{
  "num_hidden_layers": 16,
  "hidden_size": 160,
  "num_attention_heads": 2,
  "num_key_value_heads": 2,
  "head_dim": 64,
  "intermediate_size": 448,
  "vocab_size": 8192,
  "hidden_act": "swiglu",
  "norm": "rmsnorm",
  "norm_place": "pre",
  "norm_eps": 1e-05,
  "positions": "rope",
  "rope_theta": 10000.0,
  "rope_fraction": 1.0,
  "qk_norm": false,
  "attn_scale": 0.125,
  "bias": "none",
  "tie_word_embeddings": false,
  "parallel_block": false,
  "init": "normal",
  "init_std_qkv": 0.0463,
  "init_std_o": 0.0,
  "init_std_up": 0.0463,
  "init_std_down": 0.0,
  "optimizer": "adam_variant",
  "learning_rate": 0.00202,
  "lr_mult_up": 1.24,
  "beta1": 0.9,
  "beta2": 0.95,
  "lr_head": 0.00805,
  "max_grad_norm": 1.0,
  "warmup_steps": 398,
  "schedule": "wsd",
  "decay_fraction": 0.819,
  "decay_shape": "sqrt",
  "final_lr_fraction": 0.1,
  "batch_tokens": 32768,
  "max_seq_len": 2048,
  "doc_mask": true,
  "train_tokens": 172300000,
  "max_steps": 5259,
  "dataset": "wikipedia_en"
}
Each number is 128 + 32 x the weight over its row's rms, rounded and kept within 0 to 255. Layers, rows and columns count from 0. The size above them is the row's rms in percent of the matrix's.

# layer 9 MLP down (transposed), 448x160, rms 0.0538, rows 230-258, columns 80-159
size [ 97  99  94  96 100 105 103 101 103  93 102 103  95 107 101 103 101  93 111 104 108 103 100  89 112 108  96 101 106]
[[166 103 149 192 148 157 117 140 155 125 176 147 144  80 108 108 133  91 139 126 114 114 151 171 159 152  97 129 107 163 154  93 100 150  97 153  63 177 205 120 164 177 107 150 146 128  86 173 169 109 109  78 124 129 168  80 127 149 116 107 127 142 102  68 151 107 159  77 164 197 145 120 156 118 166 147 140 163 112 121]
 [ 96 129 141  88 104 130 106 127 160  91  87 161 113 152 162  97 127 135  68 109 100 156 120 102 137 119 147 144  88 127  68 131 191 110  87 161 129 160 110 170 144 103 159 139 155 102 123 160  63 133  98  74  80 165 132  61 110 128 120 160  56 106 138 139  63 163 113 139 132 136 148 138 127 144 143 141 123 166  79 124]
 [103 162 148 140 124 111 202 108  87 182  99 110 171 130 102 117 137 145 112 138 148 100 135 142 106 129 134 124 129 167 100 133 132 116 173  94  94 156 134 145  91 129  87 124 175 163 130  83 168 205 142  70  96 162 169  62 174 100 108 154 122  37  94 105 117 169 139 152  87 142 122 153 115 165 101 146  63 129 109 105]
 [182  94 151 156 168  86 144 158 134 123 181 157  60 132 146 131 160 158 147  92 105 143 153 155 132 136 127 156 126 143 123  93 135 198 158 140 106 225 110 135 171 151  88 151 105 121  89 144 148 160 119 133 183 155 146 115 139 156 138 148 133 161 157 109  81 139 173 140 163  98 129 139 173 150  98 136 120 203 122 126]
 [156 163 175 154 128 177  90 136 202  86  99 127 108 154 177  94 134 151  86 156 126 149 238  72 118 169 130 134  59 102  99 101 114 114 104 118 167 122 164 100 103 119  75 159 146 137 145 151  81 113 140 171 134 144 152 121 166 162 114  99 104 208 198  85 116 122 121 126 118  85 133 138 145  87 147 133 144 149 137 104]
 [114 134 177 159 121 131 144 157 134  74 147 104 143 145 100 124 151 127 147 106 149  89  77 119 115 134 167 194 152 126 100 136  68 113 128  98 122 149 148 121 120 178 149  80  62 141 141 110 149 112 102 175 149 115 105  36 133 106  76 150 108 145  85 133 128 117 189 117 152 182  98 137 141 163 149 123 142 142 142  83]
 [107 133 158 133 109 143 196 113 172  70 117 137  74 146 154  68 122 131  81 203 118 123 166 121  88 105 141  96  92 117 173  85 173 125 125 124 102 126 143 117 151 152 112 109 154  95 139 144  83 131 126 143 113 162 154 189 109 141 165  73 117 109 190 156 123 145  93 132 126 123 144 121 182 131 113 147  75 118 156  72]
 [ 85 102 164 136 125 149 120  78  42 158 157 150 134 111  86 186 142 166 170 138 173 155 119 128  93 122 125 128  68 136  94 154 163 145 108 135 135  97 155 122 203  68 121 128 144 142 120 166  97 139 134  98 121 106 127 153 136  93 106 111 176 127 109 141 117 147 145 113 150 120 185 113 143  90 148 107 137  85  71 181]
 [ 97 175 127 169 141 139 178 139 108 151  98 105 117 128  90 138  45 124 123 109 132 137 113 156 157 181 142 123 111 133 103 117 212 107 157 105 144 161  92 153  91  95 161 107 215 199 117 117 125 127 105  95 161 131  85  94  85 153 107  80 112 156 127 107 132 146 139 160  96 139  96 132 134 132 106 144 120 140 173  97]
 [150  72 104 108 195 130  79 117 183 121 125 163 134 126 137 109 116 123 108 124 123 161 154 138 139 162  83 170  60 136 149 118  95 133 159 152 113 141  72 176 169 131  98 164 106 114  79 175 116  84  59 191 160  97  70  85 115 145  67 108 109 114 149  76 155 123  77 112 128  58 128 117 145  76 156  86 114 176 173 168]
 [162  78 145  62 126 114 126  85 131 107  68  84 138 137  85 133 115 125 115 139 116  97 131 144 159 169 156 155 131 119 158 125 162 155 126 185 127 139  68 203 146 194 132  95 139 169 147 116 108  76 202 187 155  98 114 124 152 138 160 111 149 145 141 145 156 139 152 117 114 121 123 122  84 120 106 112 129 141 100  80]
 [ 92 139 112 158 115 153 139 161  97 175 100 134 151 121 148  96 105  97 130 128 113 127  69 188  93 118 195 120 167  93 149 149 125 109 155 151 103 116 138 126 146 103 115 136 126 151 185 102 152 134 144  87 177  89 122 207 177 107 170 135  89  70 126 121 104 150 136 116 171 126 133  58 157 165 143 120  67 116 150 139]
 [132 150 109 114 124 137 104 199 149  95 108 150 146 137 138  67 116 203 167 149 109 188 183 123 137 120 122 100 121 177 123 173 100 129 184 134 151 117 143 120 123 132 121 112 147 136 124 157 157 174 118  89 124 179 220 126  95  96 117 138 146  68 106  99 155 168 177 134 145 117  69 102 137 116 126 116  73 101 123  89]
 [ 81  96 122 134 139  79 164 114 154 185 153  81  82  88  53  80 191 114 111 136 146 151 143  44 100 116  94 149 145 137  89 143 138 147 108 124  84 177 114 113 154 105 200 122 139  98 163 141 107 120 117 132 153 175 145 119 167  83 123 145 173 111 158 135 117 114 119 152 160  80 112 118 137 155 129 135 209  90 120  93]
 [121 156 116 151  83  79 101 136 112 117 140 101 155 141 128 157 152 132 102  65 126 174 125 112 128 148 129 107  80  69 133 166 118 120 161 109 146 154 127 184  96 159 155 148 160 106  98 119 145 137  90 110 155 116 170 112 100  93 176 120  92 132 118  50  86 127 158 134 132 125  79 117 112 135 118 110 107 157 125  93]
 [103 123  79 155 147 123  25 136 136 120 113  94  83 111 146 128 123 124  89 115 148 126 181 161 106 171 136 156 134 135 144  78 144  81 111 124 109 117 179 165 127 131 110 136 168 215 108 145 100 120  94 131 169 105 116 188 121  84 143 177 122 134 152 161  92 124 110 148 152 105 114  81 196 169 132 103 124  85 131 137]
 [184 149  89  89 100 148 132 144 183  75 165 116 116 171 115 121 154 125 129 129 153 106 130   6 121  79 105 175 172 117 103 117  97 134  91  68 110 153 175 175 133 124 141 142 122 132 198  94 191 132 139 109 101 179 156 174  66 110 132 113 148 129 106 143 128 145 163 134 122 151 149 181  53 194 142 166 124 127 139 126]
 [117 157  85  53 188 124 125 171 165 186 104 100 102 108  93 169  85  94  85 117 112 117 138 149 162 146 138 185 149 146 112 171 172 131  99  94 102 160 114 167  74 175 170 140 104 123 115 142  90  99 145 129 142 169  79 106 125 159 104 129 171  77 161 118 122 116 105 159 131 103 130 126 109  63 122 171 121 127 154 171]
 [169  75 110 184 100 172 139 129 134 157 131 140 104 200 101 132 116 104 130 102 174  97 164 116 181 152 129  98  84 118 126 117 105  95 133 163 113 152 153 135 139 135  52 129 127 132 122 121 128 117 149 134 127 119 120 170 122 171 117 120 118 114 162 166 151  93  96 168 181 150 160 169  74 139 127  89  57 175 189 135]
 [130 169 121 201 140 121  68 142 157 143 113  75  99 110 153 108 135 159  72  76 140 142 119 119 168 181 105 141 109  75 106 170 156 169 194  81  92  83 100  82  88 128 116 143 106 121  98 169 108  85  92 127 184  98  76  98 187 156 111 132 114 111  86 170 168 106 152 175 188 158 112 124 102 132 111 115  98 133 135  96]
 [139 107  77 111 148  94 182 119 140 119 114  98 100 141 128 145 137 168 120 114 122 144 148  73 147 107  83 100 100  86 124  91 173 121 109 163 142 131 101  83 141 131 121 135 133 122 136 130  78 125 115  99  97 141 122 150 106  93 203 140  49 149 143 131 113 119  92 117  96 100 161 163 172 136 158 168  84 137  96  46]
 [112 159 148 174 122  86 105 123  51 159 179  89 126  81 102 131 117 167 116 158 151 115 100 173 118 127 122 100 140 163 158 158  72 162 122 178 103 155  98 137 194 152  87 179 137 188 101 118 134 115 136 154 107 125 106 132 188 124 182 112 153  79 141 131 129 142 118 179 166 159  76 128 106 120 163 100 185 149 118 167]
 [143 108 104 109 140  52 119 178 128 102  71 113 158 154 188 141  95 136 131 145  54  95 148 123 153 123 135 126 130  99 191  61 113 156 161 149  97 143 104 146 148 168 117 121 142 103 118 173  91 137 136 134 206 141 167 161 135  94 148 201 135 106 168 111 115 130 154 154 130  91 146  96 177 217  91 127  70 188 133 112]
 [ 79 140 142 149 143  94 124  89 163 127 144  79 155 127 179 110 131 122  69 126 126 113 115 162 113 114 159 105 233  92 114 115 139 145 136 145 129  75 117 153 127  96 154 101 150 121 135 122 164 129 152 127 136 154 147 131 124 133  97 242 114 110 170  96  72 175 151 152 161  98 146 147 136 168 137 141 105  93 122 108]
 [ 92 103 121 130  85 106 106 150  82  68 134  82 172 138  83 106 103  49 177 142 157 104 160 161 146 144 115 121 116  55 181  89  84 102 179 125 126 182  91  76 134 164 169 129 130 111 135 111 137 124 126 149 159 137 107 147 165 105 150 120  98 135 105 134 171 139 169  95 195 117  95 145 173 153 107 113 126 116 148 123]
 [187 113 105 148 134 113 110 110 171  96  88 143  93  99 125 152 120 157 150 150  40 131 105 157 142 117 128  90 131 129 139 141 101 182 136 115 141 130 106 161 100 180 110 129 133 163 137 157 172 167 143 121  77 181 113 104  64  99 116 169 121 137 143 125 120 123 158 125 131  94 139 150 146 136 147 167 140 156 101  21]
 [136 139 164 118  96 173  86 102  93 162  94 114 106 143 140 121 108 153 112  78 186 130 160 187 131 138 114  99  74 130 122 134  67 152 105 128 142 126 126 133 172  94  93 182 102 156 126  91 135  88 129 128 176 129 137  85  92 168 171  94 159 156 144  70 174 113 100 100 140 123 128 136 113 131 175 136 114  96 183 161]
 [ 95 159 116 148 141 117  65 116  81 134 159 138 123 119 162 133 105 107 155 105 146 144 107 149 192 145 114 140  88 167 141 104 162 123 102 118 155  79  80 133 130 173 123 166 126 129  91 127 105 134 116 166 186 127  65 117  51 185 165 102 110 107 141 104 117  59  74 165 139  53 123 118 124  33 121  69 152  82 164 127]
 [133  73 138 135 114 177 123  72 138 109 120 154 114 147 203 131 172  92 107 157 184  95 171 110 130 102 110 102  20  93 166  88 133 134 137 141 149 153 150  93 137  94  91 105 106 148 127 146  83 139 181 133 163  68  71 106 175 153 181 101 208 144 135 134 168 132 177 156 179 132 127 110 119 107 188 129 157 132 100 167]]
# layer 9 MLP gate, 448x160, rms 0.0783, rows 231-258, columns 80-159
size [112  88  92  95 102 109  91 104  92 101 102  91 102  98  92 102  90 134 105 110  95  91  85 107 103  97 101 103]
[[152 112 111  79 109 122 103 191 159 115  91 167  89 144  93 136 167  86  83 187 136 137 145 100  67 150 115 173 138 120   9 171 127 130 217 137 109  78 119 151 153 169 122 157 122 153 108 141 116 105 137 128 162 170 126  52 161 140 128 110  86 101 153 121 120 101 126 126 135  94 174 149 117 111 127 114  72 109  91 158]
 [ 92  87 154 111 172 177 108 196 110 159 119 118 148 141  77 104 160 180 166 104 122 104 150 135 128 124 114 106 103 127 162 103 139 120 118 107 155 120 134 162 170 167 170 173 177 189  95 160 133 155 119  92 129  56 161 124 136  63 127 124 161 116 123 121 153  92 143 131 112 148 115 164 101  82 159  87 113 138 122 130]
 [170  70 169 127 111 170 189 197 153 152 190 169  52 109  93 122  80 123 132 133 126 144 147 101 173  87 142 139  82 144 158 116 157 172 146 128 129 219 165 148 145 147  93  99 186 119 130  92 126 153 130  89 150 113 182 157 121 128 150 170 116 142 151 143 103 105 155  98 101 120 162 109 138 101 129 149  68 148 133 103]
 [125 102 118 139 117 152 132 201 103 156  92 143 163 127  73  99 111  81 173 118 147 114 153 168 156 144 173 198 142 124 129 119 162 115 125 191 127 122  88 148 160 117  99 108  97  98 137  92 150 114 142 170 148 112 121 168 131 153  14 156 169  91  98 109  83  84 161 125 161 131 133 138 162 107 147 135 118 139 116 135]
 [162 115 135 106 143 128 148 100 132 101  68 197 121 121 144 117 141 121 123 126 158  60 134  84 106  99 141 114 145 115 164 122 188 134  99 131 111 157 103 140 161 147 103 123 191  44 132 147 189 183 111  94 121 159 140 153 108 133  76 108 124 111 110 114  84 116 132 114 150  95 159 114 161 155 169 191 100 132 103 137]
 [116 132  94 114 127 164 150 120 141 111  77 127 161  91  97 166 130 108 115 129 124 156 129  87  88 158 105 143 132 122  77 113 107  93 140  83 121 134 127 112 108 136  90 181  71 180  64 123 141 119  91 116  99 124 142  73 150 158  62 208 125 100  99 186 160  70 133 138 162 162 145  59  70  99 103 122 114 102 149 134]
 [129 137 146 106 178  47 131 158 196 125 158 104 157 160 184  75 124  80 148 102 155 147 100 113 135 147 133 144 149 141 154  97  99 105 136 129  78 184  97 155 148 178 111 151 150  95 156 106 115  56 141 155 189 110 120 102 156 151 103 128 147 182 143 186 125  84 148 130 120  45 106 149 146 135  83 159 132 130 104  76]
 [153 113 106 202 108  84 130 120 138 112 104 157 144 109 157 113 146 135 124  37 165 109 158 135 180 105 169 144 106  67  97 139 122 169 129 176 126 127 147 121 198 120 142 141 119 147 135 174 179 131  98 145 145 126  92 153 169 185 107 167 165 115 164 142 160 115 139 155 161 126 123 136 168 129 101 111 110 113 152 115]
 [ 86  93 110 136 220  98 173  92 154 165  77 106 174 201 147 142  97 154 136  92 124 130 144 170 167 148 118 179 118 193 132  91 131 101 112 134 156 175 113 162 198 193 135 115  88 179 169 141  97 164 133 171 152 137 132 132  68 136  92 190 151  96 118 159 115 113 111 109 130  98 106 133  77  73 133  92 106 159 185 141]
 [144  74 174 122 146 158 146 181 162 189 156 155 114 168  87 173 124  89 152  87 120 116 119  90 154 147 128 106 125 125 142 122 119 152 131 131  86 152 102 125 145 138 155 102  91 124 191 124 155 132 173 140  99 126  93 150 101 129 149 132 105 220 126 169 144  81 143 129 131  68 147 171 110 176 138 151 126 155 112 159]
 [159 114 172 146 206  89 107 131  72 101 122 125  71 118 154 145  68 138 177 112 148 135 166 121 125 135 165 167  56 196 139  96 123 140 146 181  91  78 111 148 119 138  61 122 144 123 142 143 137 156 155  72 171 165 135 158 149 168 141 167 110 128 115 156 132 105 133 166 140 155 145 121 121 143  70 117 132 143 104 126]
 [ 90 112 100 133  78 125 154  43 154  54 220 129 153 152  96  96 127 134 149 137 115 140 106 106  95 107 160  23 124  71 141  95 153 138 188 185 109 119 128  96 103 109 139 134 136 102  96 132 125 134 137 112 123 195 187 116 137 140 152 116 105 146  78 145 143 166 143 151  89 175 131 103 122 148  94 166 179 141 140 118]
 [106 138 171 162 102 133 145 115 126 110  80 113 115 184 105  97  87 117  98 123 113 121 125 120  78 124 174 105 104 104 121 104 114 131 166 110 130 167 102 160 124 145 110 109 127 116 134 140  90 121 132 121 145  91 144 138 157 125 123 176 104 119 106 139 141  99 103 174 155  71 148 134 123 185 121 162 178  82 145 147]
 [ 94  57 121 115 146 142 132 149 137 176 105 157 128 129 138 123 135  65 155  92 157 159 199  85 155 185 125 160 164 151 119 110 136 151  80 111 126 147 166  91 140  89 126 187  71 173 158 132 104  69 115 145 140 175  84 136 133 168  95 150 131  90  93 160  67  84  76  92  80 120 156 124 153  84 128 111  65 137 117 120]
 [157 141 169 163 110 136 133 100 165 112 133 139  43  81  75 174 113 118 161 134 135 171  93  90 109 103 181 140 152 184 103  92 145 107 145 136 118  97  82 142  83 197 102 112 156 186 154  53 109 130 152 165 127 172 161 124 135 137 116 119  87  86  77 195 134 109 139 119 105 162 159 106 189 149 100 144 133 138 148 141]
 [120 146 105  97 134 170 140 123  99 165 112 170  99 107 107 144 102 103 104 142  95 154 132 115 115 112 168 150 130 182 112 129  84 129 121 134 138 156 180 133  80 110 102 105 201 139 151 175 102 140  58  72 136 158 107 104 170 141 112 119 137 190  65 172 147 124 162 162 110 128 140 141 118 169 138 107 142 156 118 153]
 [ 67 103 136 105 163  62 113 105 111 144 180 111 183 121 127 178 103 149 140  93 144 106  76 136 154 125 124 151 151 136 128 158 141 152 103 167 151 178  74 139 110 133 217 140  81 120 119 194 118 149 150  99 112 109 120 114 134 181 111 108 101  75 167 118 167  80 135  80 152 128 102 113 134  89 102 107 152 107  99 134]
 [116 112 134  80 162 132 141 123 154 163 172 175  87 142 132 126 133 135 168  65 141  73 130 115 125 115 165  57 113 143 151 130 134 139 116 143 151 151 131 107 127 131 124 136 158 141 129 151  66 143  80  79 145 110 181 134 140  82 151 139 131 176 125 144 146 115  68  54 162 106  74 106 108  65 104 138 125 133 154 127]
 [162 158 117 136 165 125 144  77 111 155 144 123 142 156 173 106  93 113 135  89 103  86 101 132  85 182 110  88 115 122 141 118  57 206 103 150 151 149 155 124  94 114 116 106  79 108 147 130 151 128 139 163  94  46 179 111 150  98  79 159 173 176  85 187 144 149 150  40 107  89  97 119 122 113  85 144 123 130 172 161]
 [ 76  86  72  73 121 155 200 126 157 110 110 140 159 148 125 137 147 108 113 137  89 153 130 160 137 161 108 159 147 117  78 111 115 139 158 105 128 137 136 106  74  56 107 189 132 120  77 160 144 116  93 104 210 204 146  98 208 108 123 150 159  57 111 164 118 124 129 141 137 157 114  94  92 120 138 118 129  96  86 148]
 [148 179 111 176 124 139 187 167  95 205  91 111 125 104  93 178 111  64 163 123  95  79  60 128  80 106 152 112  96 122  75  67 186 148 141 103 161 127 137 131 113 134  66 135  93 130 129  97 109 150  93 103 174 130 111 142 133 142 117  97 171 102 138 145 122 139  73 120 127 124 162 141 117 100 124 164  86 140 203 151]
 [ 95 117 121 108 124 124 112 115 107  99 119 151 130 123 110 110  67 114 166 132  62 112 116 113 147 145 145 106  92  97 159 150  91 208 166  61 121 151  82 158 180 154 118 126 161 131  66 158  57  98  87 101 181 104 183 132 162  85 110 203 158 134 144 164 123  97  36 138 160 144 149 107 172 197 143 118 139 177 207 145]
 [110  99  61 149 181 102 101 143 123 161  95 133 181 112 138  63  86  79 123 129 115 117  90  74 116 139  83 133 159 134 117 105  85 151  84 109 169  72 141 156 135  86 133 133 119 146  74 118 128 136 155 123 148  35 136 144 132  75 170 121 152 147 171 159 175 104  89  85 137  73 154 160 195 101 125 159  89 146 144 123]
 [174 149 107 214 144 158 163 111  88 186  68 147 119 128 169  94 175 147 108 100  37 158 163 100 104 140 145 119 109 114 122 122  96 136 142 151 183 166 123 142 157  93 131 116 152  89 158 133  93  86 112 187 167 110  99 124 148  97 130 109 150 133 142 106 185 121 110 134 107 147 142 155  98 128 121 131  95 134 158 146]
 [145 117  79 154  92 102 175 107 138  83 101 166 170 168  86 129 179 109 159 119 140 107 136 138 149 130 110 145 132  97 143 143 101 185 128 137 201 196 171 181 142 122  82 119 156  88 133 153 123 158 119 105 155 153 119 164 129 120 111 175 115 110  90 148 213 106 174 124 142 142  89 114 113 117 143 197 121 144 190 135]
 [137  60 133 171 156 131 149 132 141 162 144 130 113 132  94 119 147 148 138  66 157  86  71 150 130 226 151 148 112  90 164 140 114 124 207 115  99 135 132 140 106 166  90 153  93  98 136 200 159 153 123 117 139  88 103 198 178 100 110 129 143 140 116 135 123  54 158 153 158  89 100 115 120 167 138 151 144 153 139 160]
 [127 109 187 112 194 130 144 105 133 162 114 119 136 112  53 119 121 136 164 152 100 132  79 122 119 108 119  88  98 101 148  99 110 151 137 128  98  92 135 104 148 138 105 187 220 179 136 142 136 153 118 122 155 137 140 140 121 103 137 149 136 166 144 157 117 133 130 102 163 102 127 133 109 180 126 110 158  93 110 176]
 [178  85 119 137 116 125 123 119 162 175 135 142 120  82  94 126 128 122 149 145  99 160 187 139 106 138 191 149 100 127 122 176  91 170 147 140 117 160 163 104 113 160 129 161  92  56 100 150 116 121  98 137  86 173 179  78 170 125  85 177 132  88 177 101 111 159 107 150 107 148 133 121  94 111 133 148 185 163  95 168]]
# layer 9 MLP up, 448x160, rms 0.0711, rows 231-258, columns 80-159
size [106  96  96 101 106 106 102 100  94 100 103  93 106  97 101 101  91 111 101 102 101 103  91 109 107  95 101 102]
[[123 165 131 115 151 186 111 125 165 127 163 117 123 102 141 112 112 197 130 149  76 131 158 147 117  91 122 106 108  94 172 170 170 119 119 111 139 141  98 125 115 136 144  73 109 166 103 121 144 138 127 137 131 110 143 189  78 147 175 123  68  80 180 105 199 146  93 121 120 164 119 173 169 163 110 122 145 117 137 125]
 [ 89 107 103  82 137 119 120 118 151 174 176 106 118 116 133 139 132 166 120 133 147 108  97 155 143 148 164  89 178 135 146 159 126  73  76 155 163  89 150 133 157 153 105 147 128 130 128 115  47  96 115 195 147 140 112 158  85 168 160 108 106 154 125 115 154 187 147  73 111 179  86 139 148  90 102 143 128 196 140 135]
 [129 172  67 167 134  74 122 121  98 120 138 104 111 141 132 152  93 145 143  87  74 116 109 124 136 118 130 152 160  97 120 165 114 111 159 133 117 160  42 120 153 159 154 184 131 130 161 206 128 118 134 166 130  61 127 103 182 145 108 100 130 122  89 126 151 178 125 171 215  86  99 101 129 163 138 132 169 186 105 134]
 [ 27 144 120 132 169 143  76  99 129  88 172 124 164  66 168 173 124 185 172 129 124 102 100 142  82 141 134 120 114 107  97 102 130 144 161  93 115  70 123 104  89 108 130 165  69  81  87 104 149 120 165 117 117 117 109 117  92 134  93 123 137  79 129 111 149  89  87 180 114 161  98 132  58  97 188 105 163 138 106 145]
 [150 133 111  99  69  78  77 157 173 130 161  93 127 145  97 131 115 116 179 141  91 116  77 106 130  77 175 189 169  89  61 148 134  59 168 142 116 115 117 122 141 159 167 116 100 122 122 168 132 162 175 150 126 138 124 133 130 125 172 130 100 172 147  80 175  95 182 143 140 132 175  98 165 180  80  68 127 139 120 102]
 [121 143 173 172 164 175  99  94 104 176 126 110 114 123 115 155 166 106 108 123 108 110 147 139  89 128 142 111 164 139 156 148 154 123 116 145 193 143 110 161 139 126 109 140 102 182 143 177 166  98  82 146 104 102 124 116 116 131  90 193 182 122 114 126 141 124 142 119 134 122 135 120 142 153 164 148 159 141 167 172]
 [115 116 133 131 133 168 129 117  81  63 151 129 168 102 104 101 154 103 109 144 156 165  78 138 162  99  91 126 138 175 111 133 144 153 117 119 148  70 118 136 110 166 179 134 103 134 114 114 106 107 178  96  54 112 131 127  62 119 186 124  67 103 142 132 142 127 113 132  87 166 120 141  73  85 165 188 137 134 181 134]
 [121  75  85 146  77  95 129 179 174 109 157 101 177 105 110 117 126 114 182 114 159 121 171 120 115  83 118 128 104 134 106 116  93  86 139 149 146 101 154  77 168 129 113 162 120 127  94 167 154 181 133  97 150 145 163 163 143 136 148 190 144 115 173 125 116 145  95 140 157 156 147 160 136 104 172 132 156  81 169  56]
 [154 154 167  58 151 158 111 140 101  91 169 152 176 126 133  93 120  67 140 157 117 115 110 117 110 137 139 103 140 118 149 148 115 177 153  92 132  68 142  84  68  75 123 163 140 125 121 103 125 129 141 141 115 109 141 121 171 121 109  95 120 146 144 100 117 150 135 115 121 134 103 130 143 206 166 166 125  96 130 138]
 [140 151 148 104  59 160  67 154 140 163 116 169 109 124  65 181 180  87 174 130 138  92 142 147  87 138  89 145 115 106 106 159 182 158 173 155 123 109 193 118 118 117  96 145 119  95 143 155 104 114 106 152 144 131  99 158  58  72 163 106  90 189 143 118 127 100 125 126 155 157 156 108 131 146 151  80 119 111  74 117]
 [114 180  88  97 172 131 131 127 223 164 182 160 125 124 146 163 155 197 126 174  82  94 112 142 183  99  88 125  96 150 187 124 156 169 142  82  96  85 163 181 156  81 125  89 150 174 166  79 100 158 152 128 153 101 124 133  80 109 167 158 142 143 169 109 123 114 107 141  80 116 149 142 122 151 131 130 113  92 110 146]
 [ 96 129 145 149 117 172 167 133 160 125 133 121 102 138 124 111 116 157 170 121 101 151 160 139  61 151  98  80 114 121 165 148 134 165 128 169 175 152 197  97 103 135 132 124 152 169 115 160 156 167 100 131 114 105 108 115  67 121  87 102 141 181 121 147 113 127 167 155 115 134  91  85 178 132 142 179 137 161 133 138]
 [156 129 107 171 168 161 117 147 111 159 123 126 112 146  81 147  70 115 194 131 149 122 113 120  89 195 172 150 178 102 135  98 139 130  85 123 150  84 121 106 114 106 121  93 116 175 129  85 132  81 104 132 110 171  87 129 148 143  28 159  99  90 126 142 113 202  94  88 138 169  65 128 133 176  80 150 126 141  89 127]
 [125 122 102 101 170 130 140 112 170 120 157 145 129 143 102 150 112 134 114 130 146 145 103 128  79 143 186 159 158 151 139 101 119 113  77 147  85  57 105  72  93 214 118 109 153 134 130 111  74 125 108 133 133 157  82 134 159 135  77 152 176  94  77 156 102 139 117  87 124 105 124 144 171 140 179 166 112  57 179 176]
 [ 85 177 186 132 208 126  95 112  91 124 169 131 118 170 123 122 187 142 135 132 112 102  94 127 131 105  86 165 142 133 174  92 205 124 120 124 148 160 107 140  64 142 115 113 163 102 164  69  97 166 158  81  88  99 176 111  85  89 189  88 127 204 159 120 104 163 121  80 107 149 125 131 140 127 111 127 107 156 189 141]
 [151  82 168  99 121 135 167 126 102  79 145 101 126 185 173  98  88 129 132  86 137 153 157 104  60 106 126 173  78 114  52 154 139 127 192  73 164 159 152 121  70 156 152 130 104 165  68 125  87 149 114  96 112 118 131 116 141 164 163 150 141  98 132 142 104 110 178 126 174 136 126 136 167 122 116 103 113  66 163 100]
 [142 165 146 151 120 109 144 140 119 110 129 131 108 108  98 158  99 196 200 134  87 199 132 127  91 108 159 112 153 130 129  88 140 132 162 155 211  98 135 124  77  83 126  85 145 121 153 140 138 159  93  63 114 107 100 137 128  96 132 134  99 183 130 190 125 144  98 157 135 153  89 144 111 118  95 118 152 135  94  64]
 [123 108 156 126 205 154  74 131 109  98  99 136 106 143 145 154 128 109 112 123 138  83 165 133 154 179 140  71  66 153  94 118 118 113 132  77  72 139 158 174 194 156 149 138 172 207 145 124 133 133 101 123 124  80  98  88 129 112 139 111 156 148 147 164 157 158 102 104 143 111 122 145  82 104 111 120 134 153 207 157]
 [111 199  85 121  87  58 126 138 125 159 117 146 158 105 131 102 112 167 153  95  94 171  92 119 152 112 101 120 158 146 101 100  83 167 125 123  56 129 161 103 164 117 129 125 127 136  76 128  67  90 139  89 122 141  95 122 166 193 247 105 123 132 131 128 149 145  92 127 130 148 117 152 115 107 141  96 142 119 134 108]
 [107 124 199  97 181 165 109 140 129  91 147 142 156 105  87 115 100 149 131 110 135 103 133 140 107 157 181 103 107 115 172 162 128 123 176 129  91  65 164 183 137 144 120 105 165 108 120 117 189 148 148  83 168 131 121 175 147 180  96 181 173 140 130 128 143 168 178 123  99  92 112 106 119 118 157 168 189 102 175 184]
 [ 82 132 134 151  26 149  63 102 126  77 161 174 152 145 166 112 108 155 117 146 121 139 183 131  83 176 120 154  93 109  95 140 124 137 140 127 126 112 117 188 111  83 106 115 122 158 149 126 209 125 110 132 158  87 187 124 143  82 159 178 173 191  62 164 120 163  95 138 132 118 170 153 179 147 150 127 146  85 152 154]
 [186 127  86 135 143  96 162 171 139  84 112 134 151 167 153  57 146 155 128 122 126 132 121 103 149 118 153 132 148 141 163 109 129 142 103 158  56 191 135 186  86 146 114 146 121  96 125 129  87 135 150 135 127 127 128 154 156 142 156 114 116  89 127  70 140 130 158 136 207  80 143  93 184 163 115  84  67 170  88 135]
 [155  98  63 137 141 128 167 110 147 123  42 119  64 105 112 130 165  85 165 162 121 108 142 126  99 108 132 128 132 145 133 107 103 177  64 158 149 155 122 145 110 135  94 112  84 101 102 145  74 160  91 167  78  94  88 161 139 103 144 129 149 154 121  87 141  95 162  66 122 135 150 113 181 167 158 130 152 133 145 213]
 [130 141 120  98 106 105  86 155 138 152 138 120 197  56 117 125  88 115 164 160 114 111  85  70  95 112 129 109 144  93 124  55  83  81  71 125 158 131  86 153  98 115  74 141  93 113 122  91 145 150  98 122 163 107 113 184 111 115 154 151 103 120  95 136  88  71 150 144 138 132  96 107  86 157 135 139 129 115 183  90]
 [114 123  98 132 138 144  99 171 128 143 123 154 120 141 146 130 104 119 159 197 106 132 148 150 142  70 193 145 148 101 101  90 175 114 110 177 198 107  84 119 112 119  96 162 182 140 170  78 173 154 169  71 170 106 131 174 175 125 140 145 133 137 117 128 208  80 150  72 155 171 111 140 116 134 168 156  93 158 141  83]
 [ 41 108 138 174 109 123 119 110 149 109 133 127 141  96 143 148 152  97  98  90 209 107  44 168 124 148 109 153 134 131 103 134 131 126 137 104 146  88 130 103 127 131 133 161 148 119  85 132 147 151 116 133 129  65 125 138 103 101 152  74 154 166 186  51 102 121 169  62 102 116 131 132  69  96 174 101 141  57 103 159]
 [173 114 134  92 111 129 123 104  82 141  69 123  98 120 111 161  96 125 134 185 105 123 115 141 120 126 108  78 150 157  91  85 144 155  82 130  66 144 106 187  81 151 101  89 137  76 123 109 135  77 155 109  74 117 124 194 130 109 110 128 142  85 118 114 168 129 155 120  81 128 187 136 126  93 200 108 181 127 101 142]
 [128  84  92 167 124 165 121  76 159 102 102 121 154  83 115 133 155 166 118 104 181  80 103 143  89 131 122  96 101 120 163 165 107 111 161 158 126 175 184 182 147 185  92  88  87 168 126 176 122 106 100 144 186 106 102 149 166  86 121  90 186 175 172  96 161 180 163 122  93 142 144 122  78  64 133 157 146 150 172 145]]